Each number is 500 + 40 x the weight over its row's rms, rounded and kept within 0 to 999. Layers, rows and columns count from 0. Numbers have three digits each. The size before them is the row's rms in percent of the matrix's.

# down: layer 11 MLP down (transposed), 768x192, rms 0.187, rows 123-222, columns 64-127
# up: layer 11 MLP up, 768x192, rms 0.166, rows 124-223, columns 64-127
down123 106:532494476443379601517586508507507555506442525534563439515484555489490533535518506495513500538489493548479456415482407549502523479472529530546449477461519554482498592523527524533530456554588465
up124 098:503449528498473455481490493559462490526558539466568521526515515405527541440465523551548514500465538459409494501529538583483420521545579519457495491493445490500541482474483501560464509532557489
down124 095:479508566488497506538506455446516532470523535558480445548507537574557499533527467500534452475505505515421485501455508569501472524453491452479448460497550498514523476502536472481501544510475433
up125 102:550458489445470523586543525482492506382478574541482424512545453504483551543446517444459521523528547517576505515495523497604503521510502509506506504473454551544492513446442498499479529412437511
down125 099:532501445523512481441496551461467444467496509475539525456482532533509499530556593494576512463451420488480460456538431491488505498509465524453455509568561455485501548510523533474547486565562519
up126 099:490547490576479442510525459508505485566529508531442536529525588543422535458396474501477538531565512507524473546489537495437545526519513452562584551560534523556437522543507457459523467538569579
down126 093:468491467521501489554520448466468478523469549503577456524528446575426484504481490556419521482548514426493511355459499487536494508481440539500502400455550455529525493476425527551458446530506518
up127 098:472508451491417497500559476484523485491444450527515484504466485449494441524548503473439476431470533481441471442497476539598464470451452460578533483490507508481485543517562523469552461469524566
down127 105:505485422485515509550541580541498495589515536494472504445513485447507562522526494472444566543476539438524529574509458527464496519499544502478530520458499467465506501503456409415464578542498503
up128 097:495523490479551407512436503447479578503512510489530466454506439526552479480529509500397511514576534506469486523506493490514508445530481501465506489496509476523475451488470432408480473513491548
down128 090:472547512529492486455507494560526507503452483557508546506429449501503550544464496530528487524510482480521501451449505528478404450554480457551488544481465528487508557448435500576499499489550512
up129 102:534536502443528513521469535486533592541433529445555480558472522490516440586542468527510417518528410549473496473576466538506506554566488553449526539493553504447496485471454415460501515473570501
down129 107:494475470491546452492513446580468483448521445517499464475531460487473498479469505437492490446549476427481483534485541527491468489560484491490499552490479487516482524467498450494467530472491519
up130 105:554380564495483519529442555506478543425476548480502459508493505490481491524445457472469440510447522562444519507540586533497513449560511505557496466433504490495487431489472476500501491517492544
down130 108:479511553509484465501576538518542489546500526532429558516450530468564523522543445448504525536462515441476481508486518553471474542537495483544456530439509547475500498501519484540466503519477549
up131 099:539453514529506472520449508479475519414519545564507497563613510429473506477464551524560414536513480536452528519572539543520540464479533505470512471507502509577561508526455587466516494487515497
down131 087:468493438541365579525561490573582481495511512463458483466487440569533559480511537470458530507519500487559481566528511473522519537514485540445433536477480454447458460446560399467499515453532551
up132 100:516487423462417485492510522482470533503445467512539572517446485473485498536501505447448532523506522537459512523561473476499511506519529530388466429546565470501451559455513417438506506527478561
down132 103:492442513485503407529522492503530508566541516527444518511530488559508488482550480507533520577514408520507462534531450515509536514504539499570490505553551470376545519490459578525503453517533506
up133 101:483454525518495576498492511487542495458494463504503505483443588553526525453508536501463471496563533481506484477498461548565510375506611490553510518467485563490416528503516482548559517434504517
down133 102:486471517505473545448444615478559482481528510518458481519524619481514436501497471531511534489494501474491458585483467509507519462586446505448504488488540503528519574490523534526420487460422460
up134 101:556510607464464499512508506518513500448500451532482496443504546496534547517449441515475485492508505492472553547557477433578543454464458488509549482470512573479469514480517525438518542490562543
down134 103:464501469554508497465463549473509461465470496530545500505497488481462476518508501511518477546492479496520519534417499528496528583553467551482514512481546472511498479560480483458419443479558443
up135 100:519548477494498503510493535529516496525506473487498463507468545471450527510439474545553537523487554516448508532502484536554498489515528509527500471547463448497490457520530580412488572544568559
down135 101:512501420379508462482499437428480446531486514473511473517544539444488520465541471436597473454495540495503546504481530485535463481560535497426526458485535512430581539507463516572493520467521460
up136 098:492514469407508507564540467478479481498471470504453532513472462463543513512518432458524505527534544468474507458507502475569521496469400527540454511457495465477517441485482479465439550563549491
down136 103:492464537495520506437496457552507449523460479519589499522489483575520530439539516477419445566443541516530508434489487486547619501471470556579477562456475505425448538451468542442504492553477495
up137 107:464444505503537444518549424559503515485491451478476515488499579509588541479460486505584545519523459469538498535475476523484368521555585549502485461552484475528503503543477581406445540479478503
down137 109:463476513529498550488507481495492450528489498495554507488487488486478475519469505419530468532526448457554491450466509435495520497506515482508547484514437558441520508475491432576561475483565486
up138 103:465546510539557538472490505491516489556490501502408583483496460485466477606494396557505460542558516496535453512465539575510474517545453516478476491473480510573479525480452502556523506510520489
down138 102:541517621501468464571482487512488515490542482484544567533463451499450538427526488559518445486535512492528531512483533424351556491554547468482503514540514529435500542494483492550504438475531533
up139 099:516474505488453510557519422468517566526511492534537469551541456499448486507473483589523565471481516543500504519526463514463539533566463505484485514504472506502457488532469506496535509415566498
down139 098:527485495497464480508517488497537529505498541487535578493404523454443431473560537514451489608496603529458444436498504459522541492549482485481499500506491541515538493464560525434496489532431497
up140 100:516528542484552430545560513522447519521600475491482428397489486487509477407546519523522489524477550473467554419479478523494524531452475528487482426437530490599535526476521500462508534423522467
down140 099:493484451547401489504468514416468496488511453452613509472506483504485576417529490464503557526589525566566368550491454514501499508537497579504464475524485470439542436457530544491421545509496495
up141 103:537500491535521470523533499496492466513480452630572450484517506533540484476515557521514506458466464524605520505552498464545525552550500454583590557454520498545547518512562542563465555496486438
down141 105:537561566518564468526553491522473547522489538503542525550459525466470542507439494501498524482515384599484473517499330496431509493460534515513544575508509489460513555529497511494416466530552486
up142 099:445509539520525430545499522478347490478473402514484481485469574480474504531553484473492499463494412466543466506478514501499508518491525408505484468465522478561443535523430454555506511521533463
down142 100:526559471526551513476552441535523506517502558585450525469492480557507463471452572539421567485459556447469473456518443531450418473518453496478475615449506481487449445508542501488527491503537486
up143 093:503500488470491489575449547542546469541452524499497496453485528526444485515511492453533554469433535532556468522466597578502445461431457427501495528510464469542549463481415495471483464511478443
down143 100:557499584519516521460595537458385496575496501475489467504511528484525518547476376593548539484496529521506613502528449418499464537532504468587475543499509487451519486479513524521576466494540467
up144 106:529516492449575534413507491542452504582492420428519521550491566489544531555530478488439475478551458420496506497443467524462601518544497494519495485445487519521454487493479543405472599485475501
down144 110:519538484464429402522463540455462501525571483471521471470443497491450496478510427516455458532467549453445563527482483513465491515528503502487480420507512496526480504488490456487462459572540568
up145 103:460536532403472520520401461431492521501541495513455492512502512503498478511496449411562451496540533512475527508503504470549599524491497477501519481509547528528445578484464560470485536502524501
down145 105:471542456458492465477427522466529518564505482416487540542493498454464496552509486468432395498406445471542483593498455464558548566501482518435506489550465500506561531426463509474400493487544466
up146 103:499501459420388435536427481525560506479441492431475594482490492502465527499501583510569543589494470498477449511533523486509538480511548482498414478484438509481500496481517558444559494473500520
down146 095:479452529510523537472557514577462488556535503610466522461556519552504553492510519484511483545461508586459499472514485508388456447448471451552575481522464533556557474540434470490522511453507455
up147 099:486550482505419437527499517472445449441532504487512483543433470462506483409583486501520512492563559489447500515486472538511485561489492524527515544552568475516516472485450462543521473503534462
down147 102:570482546495525587473508546548479545524477488438559382422548466458502478514513477482584508400535490564466542534563514481474462490496562493523541506513433531433511513510577498544527519490534485
up148 099:540442490577538495485504602510473489520494560424462540570494531500435524421541493485622494504522525507527508528547541478519530521523483455415453480498521525512516505573497535495489473518578520
down148 104:557481479520583473456463557517514502514450508499556505522483559557433610530435537511550479486504461528508449443498461493554514481492495484497495487469503542525453531564492532471493495485395464
up149 096:502577485463509430467471475474463470512496534520444541537573509549499520470486535534532397529539533505403522529436512443476462530503463471519529508516547505501458507521478515479538456533491508
down149 091:494530487472470518533472501535574543510522526518561499483471519477566495492501557503507561445440492430533463470528539576462588474540522489511496536488540487437490428555512498496492498469534533
up150 105:520489477503466497514477483459406530502503440535500590561479516499484506501493513518457468484514512475524471527495484535511564490537500492537549517523428418491451581458506479515488543530519532
down150 095:489512509499526497435491540457433519467566504513547496497557580511539496535456566458465521496520455502530519488402520447490444497430522550487490480520433472498522450517498566545487403433472470
up151 106:497400525545582544463496515497485534496571487583511543442431538561561492511481479570476511476558539515482535574530429446455575503602431473515481565482499484434526450521488445535457413479449461
down151 113:460568473494529505522463527478535499558486515604551451528427539540581524476562485500523476494530525545532458516535498471523475556522466592526523529565429517530511491449527497486484510529464557
up152 089:540553515442445523480479500518513484544529545506542544581518522534457496449488635528585560503563480439513464563562508523444457502473460494417464477540460538538483525480482547517486454484481508
down152 086:538465578504495512529549513551523438596488504438505422515560542446436521474484407494567505433448506456436480531465509520523484468537493504604499531544487432522464475431540490507499520527440523
up153 094:451498459484504511516426511555507534574488527507491476462446429469542491443515453499542482480513489554526547475538512473519514405619444552556485481476435450474483426528558491530463456496501500
down153 098:477445455493450471491535478561489505459531547469460484488496480562477500512515488475442490507445444498500529430515445516470458572482559485417499472561476470496503543520481492434530506498540460
up154 108:458530457527532456510544492529564490481568489469442562470529427456479423529445516561494535540526486536462496550523561500475521499515475428413398519508522492499431504526515439474539515456508488
down154 112:454507476501472449467505508482594439494475496478520570525448500509468500545473512470473535468554449459545491510535511455515374458522496532547455486532538432528406455505426497454481463464505496
up155 103:521510531524477460512460443472552547474581465541503532537531516463508490463440493473554464490514507505456521443477464532513489499590564476480496518440463389410531459490405544492502487502421467
down155 098:501496461511539456451531453575471494446353470440515508468438457529533513474583546511503474492474520446506534528515527503487531480415437555571548519506475572512453512600448516553464548498456523
up156 092:518523449521448516494510495459528501521507518413598462487458513445515489540481529477433469431505502499496558523472514518463547549504483497473543453570494491511543493525484549446413473412502535
down156 101:482496515471538493532538503580449445500528412535446543453493458557525511494451496505500486557452461588493457545514446538505531526553432493511499533487501484548459450493500477577536495516522432
up157 098:514569510531475505477514527514477467461473490467485550544497556523504512492569541509475498478496494537544457543476515485485579527508499502561499467514435524448456504447491449444528495464561491
down157 090:554466506506486469508436453462408512483513525499430482545552528473488520556584563465498471520436507525464485429546437473470493499506495477494497509497459534516549508555469505447534543538524436
up158 096:527406535466503536516486521488421515493547503511486522549528534443542598532519507469503452466498459518486518572507472584489535543503511460484643490468485527459543505508478477435506514515495513
down158 098:585499523446486472543468499531452485471441534492526459528548543571437394524444460440422464493455516460543480477518542499521484474512486420517469498469506467494501483474510510527464409554482475
up159 104:516492556553462480576497484506452527495540532549480403532485431442446459522553478521582511536561456495502522542511472486516525551487500445541421456495476387497493519555561504586511508460455528
down159 109:523548589495520506479515552506498514544557527441543438480515462484504503482550501511507547531537530490511454543476512502525544451469474508479477470412599555469538531430534478560490500513504520
up160 096:496473488439476574470412460509554502437521532476481531561551581440506473476430462419509559473501502511500476481594508537513513531488495430487507475529488606538464493549495498432525474450627497
down160 101:481465503475478447477517507545555485561474513423529470580495497553507388538479495528422480489484498415540455495561546445523498538437548413541526598476472459482437515508494507484569490514520517
up161 092:633460481432589502488504523543475550507582498508525478544473492458425467581523477453537555527579533515549524529474504558585496518555538501561487500503528502538447499526478491482552470484549573
down161 097:437484487445446473529459487527471444455499504516480427491503455511477498479497485442478520517423481539514557452523496480489506448453446482514595465532465514582504452527495505536510543549546512
up162 102:493534459406419509475389471459503433414414478513539533461547498489481542501507529443452536513540497535497477411538496512478488541508484511492540521488456512543477575476446530541505486516556483
down162 107:531470517546531508479500492403490461479547489505554493516449565461491484515536493481471521464512478484528490571486394439427496425551508480459483526482501487515517518477490513480553512497489518
up163 100:517477503535474518490424476546556541558496429523513445458497554529577501520530550517522512482522536518494515436463478516471493530537539590554508439486583487496502496533519500453454534565490551
down163 097:510522501482526478485559494413471420418517457453493515579526526448440473455393474445526507541539516561512486563565553544522514487511436500545459566467460502508533493460530547503531509498537494
up164 107:478502468504481487536520515448514501413498501516559507467531484519542562560490518463526493551473537548530479466509504497466560561610503483490493479525450541543498426520500525502545469462492424
down164 091:552432516497518399497538556447561514564528485566480471540513500530582486461580524521462460503515496460539558492460491470510460517530475490540516578507487543487536507483488524478498484442478490
up165 099:468479477538504521550509439523504581512482483600508511500502497559455511445472479459504527532523492562502481487526458523509508492538505529522460499474524572531522458472514499478531527514473429
down165 092:490485487507503577458423449505499501459459458525533521508471526519530487525460516478443482501524515472507576537468606437481545470481450478530468502503428421526457574507460447498431516516516541
up166 102:484445546517450550567456497545505583520465476523616484461522515444528437500517492519464511475487591492513492483483514453480544537512497596500467463502484447479509425534485564510499523450497503
down166 104:528561519512580503466564467447469453502523491480411526499563547534471473516522478491465508504469478440495424421534502502535502404474446475523515531469597497500526525507469474406503509533537444
up167 091:560484504511522507517474471581571493615490516438491469438431482465439578457541524557539516487510550520547467523532448620503510527473469455563498495540523403485488528549508490527568496474525510
down167 088:511513498453526515591487431446521567469465524497471464504522477636512478564518553432459526510514445477432498521532506431588533527543561516481465514488524524450541496470489504511541537511504444
up168 098:537425457435484503562505489448515503435527552563538560540570495517519547500478447472498551528488517467518532446502488438484538520503522546442504498373546483440557535489428534481508506491460479
down168 105:513536547567484500484524503485502496503482505469482509420461512548465512549453454566525453542477493442448536601530483492538534478586516483534458474471539494502523506568492503515481536588490549
up169 095:485571483488543436490393474492502530516545495527550405531473517485438506565480517605499488550495485521549514521480562487519525423509533524500432435541535485502561517496521574443527543560482562
down169 105:533489539500475562489609511519474455535509533490476534496497480502461479542477487509612494494512498490529519449503583477512446508483508585439469589489467464507480503506426435483474533493481496
up170 096:503542519531461450473465519484529499494519442523419496446520517574489469520528449419435552501457473497541510454494569532417508533466524459562539527508512521556440463439494524525429513485485485
down170 103:528581528483509487529487560527513552493478459464465468390434445527440438465494528618490465453532527512529432528482546459526578493511462500493517546501428441516481449511458528520488549543498468
up171 100:489487502520429549509553596537586553483473456543438492532449508424500534436518480453446471575460467537463518521479496554561501467571490562440506583469470497490508459418446510473482421458512482
down171 099:484522495523446464484487498472622510505494477558537466407481496391533436485465450453446542526481588571524447491447508486510479473470487550476497495486516501610504490491554503429502534471507474
up172 108:507516558472521503538505517592611475564444444466497557485525465542496472505513471507529469524521586500585547553460547485475476571570477452524480463479488441436539479469459511496483542443530485
down172 108:506489593512501554456531491517520502454496447485436509446526463506419516565513546419494484503523463457487558482575490480490502478494439477441511405454495527488510547513444465545497503440492505
up173 100:457476531519563497559570494491467500448429513464461451481520452480530468475527508501543577578402523499548526462493532509487513404458525471575522449477434482506538432513393542505568504526532487
down173 094:418510496519536505507522476445495448542482499547521462507516459483466519531486513463539482507521476543484467467553532420480515505450439474489479478471437505500523559524557476498534500487537475
up174 098:498517446503436519592517475427516537522475535483530475517503526541476568439519490538536470533464501471500520467480540483498482507526533490494501567460468571531529489449425478544506495536487562
down174 072:429539486570467539442461507522505437516499526502557528530484519480559512495559497527492512521538479504499556553468545502479495498547499496508525507558468555506505500511508474561554497431472521
up175 088:454550471447452545521475528464549467483478428457444599469559444554447491495531519514489576543558540531528489508459406445511543467509537476535547487543507567549491466458517485509457518447521531
down175 088:536516465500499497471536538520451474509450447483432430485485529521461472486521532436558537454475493463453539500563509545589413497459476543488491556469517483563575511480508481529465538526514587
up176 100:509555479518501478489548483474370473486426524553459505469471469499555515546445578477536503418493558563516581482466464409513500553444474470552459475542567481494507514555407489427456552543482512
down176 103:382433516457494508467499537501535543463615542495515459507509458468507524509442550507496540483480462539536453511533472485484472461543486538437481507466546548569499496427599502485518476518466510
up177 097:421518469533451497470510468522428458504503483506577486522507447479482512438435456470485513547467493479527521511478528502470491583473480598576460480460437513524531477529554540602468367435533492
down177 097:602613521445573459512475453560462519439502484511513525526515517537528531604557488558507481529485499497495543514474526465534487429508543367560542487485563486492474580442481495505494531538427536
up178 101:495543475499519481560496567454521578572485513497431509430525444430437468467513500520496425551564511504479467569467496451517474493451489523520466466476430433481551471462512567544419496466556489
down178 095:490488553510568453486522582520523552491470468449450460509554505506488456483510506542578448593506509413497468498452518520479515464551481503527467548503510540512420537514536527531493444506512490
up179 092:460470516554525477475493561501527535498485518484540520556513561472479585517496540583489527543539541482497439477447473499470445471465472548466468470499503495523520510472497500526495479460500545
down179 074:481548518479461438453500567462502502552476497514514502561564491485386530537517484492586547467490446456420503478576462477542510537453452485491473511471493498517508485494523493492483477540503535
up180 095:488438529494546425539464538520497457403485469480572535475566484490482524502535507470489515565588511549531523534485517558517450502516522482485520536468464453511537458462509565458458456496499473
down180 109:539440527493483487437489530506520492496489491487415503510550435525467502478487462446496504490547599510367439493471529485540469557523513520440538466492540510451570508503537491535484512452507534
up181 096:428504532552455467532514441538505533538499499417389505514493445558541496499446474488542497457541470513510558448499448498497486521491502440461529444425519508447481454561501494453521447500507524
down181 102:548545579567491553469480485503378510545483514537594454500531443558468518492570539522512502505485507492539585588513489523523507523520433513521469532512507503526560592481486545486489530480508497
up182 099:588449564577532477541467508466498489483516474500504474516508528463448499473506544504508531484488435469482521505481535522529616523494513464476492470534544544440481552595468520478531511548518469
down182 100:476533488452524498452472449521463508443530485577570521492446552494474479519411478421523547548541528469487530531509421458481435502539516476481529511518521441474450507444528455519544520461601523
up183 095:550504512468479513445485455526512479502404495498525564564520564488591435542534485403497406479504583559519504487554525562519481579527463468493521484505459471563421477569491489491480504425517487
down183 102:458533506510547515435500495462397476519530459529497494523521527525499451444533555531471509558494474557536474523402463510534503470516456508423543525533513532467442506489550496449534497537430467
up184 105:554497522505537459459497542437445554485518462543471535495468457505559510397438515468522480532551463484523433485472495464506451443538592489474527523419493486431442550526471493499536465447529472
down184 105:412589442363568553502474527485505479482503481507471505471525559490551486500394468451600542493527479521471471455496571508462555434483525537471518491464470488423501550508505476510502453545535541
up185 097:512540539460521561568408462484521512488486508441519497361485504447554552532493482509493511434463553548540581514411515452496515533475460492494508488496514527463542412422532509536494540504581511
down185 093:540527532539505480470477506495564474472549500468506492632561542513570475447595498497479489512517518443517444475530521470502506442568530584452445495477563437492443556498490514514529496513491532
up186 102:534453484491492500556466506553460497411496512511505524510461504510476458477564484485510536486449472491502508487539526338476481502554477505512501485450514518490520463485543462400506460473535590
down186 094:469469449485505529519504455492547562571519459501472501475534490502447398487492480469588456477556536476539555529504476482522445526504514500572502523513552489453572522455556516584573494482594428
up187 099:503491452455481515511479466566537493506532535519512519525533516534495551512560420441551600519519599435481581559496577541589411505508591465528517485481522500490491572512487627477568477482512547
down187 100:578420518493475476462511575466450536448492461485508534474483466473492490479483584497514490496546534423449521512587527482496469520488459517527513455517471570541498496425513523535486519541516479
up188 101:485490494517416538493487471491466510521542465559472559489547530502451497509401472522493532433504554573512466542494490493510418501539475521452456491529423484554487452554549500478480551457536538
down188 112:455515609508539485411499512535458558554558464561517512554576471553496416522486585544488519517504517456501466430523547491505472525478509530437521520507508542514490472503482501560494552540526524
up189 101:481553520535539540494534467597424495413506484525506509476496503536548503502550495485485505597474531509521475525502489494490471638470517555526517503513423468494501459485397546509523504478543480
down189 102:563445443443499526491482530494453519550503528518541429623490461549518436486485531509547459457492509513542558534538488407560473459533435381522507509575466554539515546495475462514535526427481516
up190 096:488462514545473532516486434456489462420513512497572534448470482508470454454490494486558527470543379497545494474461464511500480528484424554522510487484498532428437534460566476508533455444565572
down190 092:497439589531595506497450498429518459564534462576522503505503470499560494488502438515515469499493561476541500579511464520448443508444464447492523554479491517481582441398472502529502519508491567
up191 101:487398550556449504453443581495543509473494508499533447480547478457577507530471527506502501461478544505470521528503455523520502522509427489478477439517478552416473450489497487527546432474514580
down191 101:587518560519441485513577502512466413545510491543525508480570528536431476522475505474438549454515538515485533534513471444525509459525505479459498471535470439515555425471512569465458490495496464
up192 108:479530471491535591482535471480508451532529526476446462544523479586497461481434509458523508483482540502554489484514501551515501486507539510517509567470487529487529485509493503567458530567450543
down192 107:478417502479488542581492491574475521470534518502538493460501536519533517494536473588460510503550485527582555533493489515563575453499465492552470556510553459487419503478498461535491571470484495
up193 091:549500466527537483548524599530498440523489471561470503524567526416491452522495445465472485539538521526482521481459446426447487491565499476543506465497562553488431455545527521461550502465438420
down193 099:464521487491522557546481487494586543461511436495570484467454591519515485530485488512480485432459501604473509549532581493484479513464528546504511526525490422526581495463481567573504524433544496
up194 103:576529518581498486515503546549471500533610481530495468627534489579562506504446439507458502487514494521497501546458483489430535515519485512529547543495528468484454553471534559474514496428450498
down194 108:401476468477577420441503526470567502446413571511516504531511490525492531498486511512470484492539474527471448521473457529457515452472540455481522530478548568487546500505532502505540515537483511
up195 107:452460560475459507483505576499502441477483516491496484523429513530477501494482417495570460446441536486465507516465522525529477436528511565499535533522479509472448401456525565503436514503451466
down195 108:548471437540520568487491504532537474478511498432490549575505483466549492494485464529504503477478536455430524465369536511458540496532499573488494486546444563421543564481421588528486524579532503
up196 099:485467440503447536512507544549471466466502433512541461428460506515514483494494476467512477438501523494488509432467518521510499440462551535497440453560406505494434506489472526532552547483565489
down196 097:476493470535474501439499493539458503467544505500515548462513477513505486490514468539491486489441463538559523539452485418443507472498561467561535585547522436470630481489506559435576523493432524
up197 100:513595471487443538571539481510540514451459463495543499443482499533457496553491516531543463527460475541473518498524511438518545441547454450487432472523473477507491451534425558468473523491542456
down197 103:442508534469546448516455590513430495476499454456598420465460467480502498526499430473544495484464469503438534495509584599442441481413558445498515513475533439514478491491514492554578527500476526
up198 106:518481462483497523520439516465493415525511451480499466539398486481541484573479521505491487448487511566518583498491498482482430490526513510514469484453515448512494505507463503559555493535470565
down198 102:537520536515481481510506536493536502421491546462460452552543533462461509509521446494518529489581472492496523530497531507481496529502505502454531528570444508495503440531444531477465475432415506
up199 105:487466473481506537472525527546552456463458559523509454456504421473436563463498469492501577476428525516508418605518512535532528507571491523574496442506438428504627518505549479507482447510464436
down199 104:449467599498553465480481529460437437534488542524490460459511506471515493474520552524480462438499513466455538442467485478501474549535477496516515516493487492495492503471622567450509478472523506
up200 100:498482524475509499586461529512485537416492507470484509565486444547416600481522425510494504473498545547541494573547547529528475533434447538526528552482538495524559539538504514463504460463497507
down200 104:540481487498562490456569468423481457488471552527465467556500451507492484484500418492463521442536447534513418499540472468428492511528462538502448512529518550542501613511500553565573508490571485
up201 107:501567551554462481530441500443485560548545469462549512550519467459490520500462464487510611528602538524482496489506485494472538553562527579434506519499499587524468483480465426499477503534522504
down201 099:513513516511519499472459450542538519487505492482457556516535497559586474501521432524474462501532448476479447524503517436486522428474458501479501514490509486477518548517518509432526490403505450
up202 100:513485512494519484523405432494500527468435450517439471461463510565474448443491524494495445463464528532459475500513503479510504569516414537519526567509490514489458444444485538562517437444475501
down202 102:529521543458504478458518546494460492454571456502504502453535509505474443488553459516506522502505533406476468483453502501487531461531477467489494419500516508476485523556453499434422470449418497
up203 094:475534457516476559572530575450529490483523477469514489516492488561445521518474587491530515595511522498513576529512492468555555512520573482533489527508456502421396490475494506476453520499506462
down203 105:507476543560496536496499522595521617531439503478463487505516603486488496530521405562500501541536498469512474462531462504548501473536477470454552502483499501537557476436562490524569441489523465
up204 103:457455542502521459520474528470556496473464500486469570527478488476464536518511509484555572390452538552483476459498448552534560452457459547603513489522480438453525453523479511485483527363539384
down204 104:475445513541489512507483506479572547545526527493558484444523452514592490479535473478497472549464501578374458485555544477437515477478504474466514495481469467487478491540582509446428472610472551
up205 101:514594532449441501457490521519409452490448468465520468480566506519543491517454542463529422504561500478461485493436458539418519537466533428498510535564539440512402495503547535439512472502530533
down205 100:480548453497475537493437492471499485445397512527568496459532459569490587385495450498449551603520448465455502532543539537570533501484493489524483515438461539493472492447472439420496610500526457
up206 098:539518444478559448520566513489516444409459464546545480512450472444515557409438506460558442526512573518388538534515494516460495519559541543530439489492510489511548539467476531505440512498485471
down206 093:561464525510397571506489524524528543520517544461479474499459546449574487579476511508536500460464472575515490443588505512489498494431427465519506485532418474513484526480524501497542484519544505
up207 100:447489468450484525504506489521512459546519468561477494479524524466446517489504410479535484517502497391543567485495576526474496476543487451530484478532530542434466485460472488406549482511456552
down207 102:504530530519454456473439477510495544498488468448511549497540481508476602475447496431436399521487502386565487536535498455506541514496472511459588522484471498484494457498535536461503475498472548
up208 098:482528524463565514529526511470492466514519530433459500509440478482536492494441586475469517535415514487547415558513542446515453508520571566465475491542459453511537480529465518485512542480541488
down208 100:523522518501486558533511510516459537461447527507494538522528501491527549548455495578517409485475466498428425475479427469476529554442491515510539413500498567495457531470514421516515519507472454
up209 098:490553455487442593537489558489448501543456506530489457535542494476536463465497458574559501492473507496536417483448441563488506448479451496483483517566531456524490464509472591546493557435545517
down209 088:472456554543515447487490507509498486521532452511487544538540479458494423490506516456504456450518567508500566481507539441494501502507510540629533546483408551525496513523568419495504461499518523
up210 101:482506495507539510533537432456517517542434470474494527543510503417553439490472499515506517465448487505537463588415570470536465535500543456479541428469527427457436491570545528378420518530490485
down210 097:478468509525451475432420517450490469411544426540472507541514566532555473507530475541445515507500465526430535480455555595508492474447476463515554460445497494496567454507531515508502504474512559
up211 097:482461486468486491545524575476486474534523451466468561421534477567455526559521484475456508464455491499513514529506522536435412511514495514577496493523453473486583558447491476515526538481495450
down211 100:552465465501448500492486516449477540505510579466508413440524520488472534500509546503533559480496499522487546451402474444536475566478521472419478437526511524510448517544540548429462507425517497
up212 091:541495447467526487532547463481461505523469495521562519524474456491590593533463515504485419519540473456511509500451571489538455482480453455533509507413502488490497507390413499463570496518540520
down212 085:461503518482499530515485452500528485459512479498457441467534469453448426470479481523546507563537519473561552502541490540580444496493502483508461463514466505457474428522537503486482519476506535
up213 095:560417519495564434476511517579587534477500583439415483469577439474598512481504571483502490488519528431487539480495493466548454570530486425565512416485470472531485539478481471423516481550482520
down213 099:463577483543490506485577480461546567533504470576537550425522500482573467496449500469506485467372525563525446498498477486477560498506465517483544485465523578545484511493525502470535616613517519
up214 098:523485499429505468541516464491503455492508444473475500544523507441485549443494483443535481532549432555508423527523484460547557444500445546482444472411536454508477498523521553519521476529443456
down214 100:507487447470502537532493433475524526496495540465488554468516531492483515436547494453578489509549501525513572554502448539479517570523522518490484477516559505459523492450494475451496490558478571
up215 097:557484473569488534504519507489429484519507584453450499467534503553508479541490559478495479500537486608496468482447502573467498556588485529415463554501449490548480514538469450490502496454545551
down215 099:451502535485597511459545532493500541492575589471462463524517520552535532508468470471573377483511521450501507531429526563509522497549493504563460518568484499495501473523551428479470444450544484
up216 098:468511466477509449554413497493437596447486529482482450558498536481429480480414555463561553532543458519569531451442497433518450409489517501478547494451519474502560512511492473573531487362519520
down216 103:531484495457528574506477490476544485531506593485402502432520511530551539524514491476542467482500525540467426552418466526492527563481519454506511438540435515509503468515528692480576478498504501
up217 103:535542497463543493489507535560519555482502523506433468541471465486588504481562531507525548510475524517515530465469532481519538538506508536485481522437496487444463531544471487445483497542586390
down217 096:524480453512543562442530483554513521505530499488463440556476475477509473514443568550509447529440515457506475446547494561377542441480521520457499467492483502566487498536530475559527470517446532
up218 096:523538462422516481523471442475459528543479497475419476527493506465381457499518518438516566546550551510506489551468452524516521565595453519508511553483493543506536510543486533472504493526551491
down218 090:551544479479521456498553544522420510509525526465478520461477488453501509514481504485443444474537522498405492556461493527528543475450552424484460478483531498436527484417467498455537513552475512
up219 097:558526459494553444525506468531510512544474534496437574493568505502476507512435582491504483424526524522470501440505524449479496534535508467515446480463491449462534487503515569469531538461459509
down219 115:483557531476470519522576489569578469481558487530459482553466542508633458512477443518500484500389449481494443491458515461447493574420488490515428415504554517510477505471521419504456462559477484
up220 100:494434459505480473585509526543479558478494467520562537491423464578499445532498478486461516492443569484511502555509555580460494507563572477555508510486518523443522558455505572512506460510451472
down220 101:529518483527503511506452541503532561512565452420505482473538445487434407500447519493523546524469443431585506491522518407543482471451441511505476545474500454527526543485459474458505507563493500
up221 097:457528532562470468443501465455513540524507501455528482512440384517503481519549509475459484479479483520508544518445479458576491540578499496448537458521481499448508537452545498495519471524507440
down221 102:485480398457470480467446497574479543460510581437504574473440485471518493510540499477471504507527529627517544509507519576432511462584430515435562463464530596468471532521505489533475516528533516
up222 106:539514538474518476472462507515463528482544438486600446454523507452464443466476568433526480539473528567529534420490459515511498510430553498509471584461491471412542467464619458435481401449460502
down222 098:563516527557520606502435541487514558555439565474529565482533505520570499450450483494473560506493463462468553595501526480501503517439519579514482485411526485526530511514462520481447447507519494
up223 100:528443542445470449559549440493478489499470533531474480506556559547475527485465476488484570473517431497509451594476577501555491497449501497549512475541432542489501482522580565571448474458478490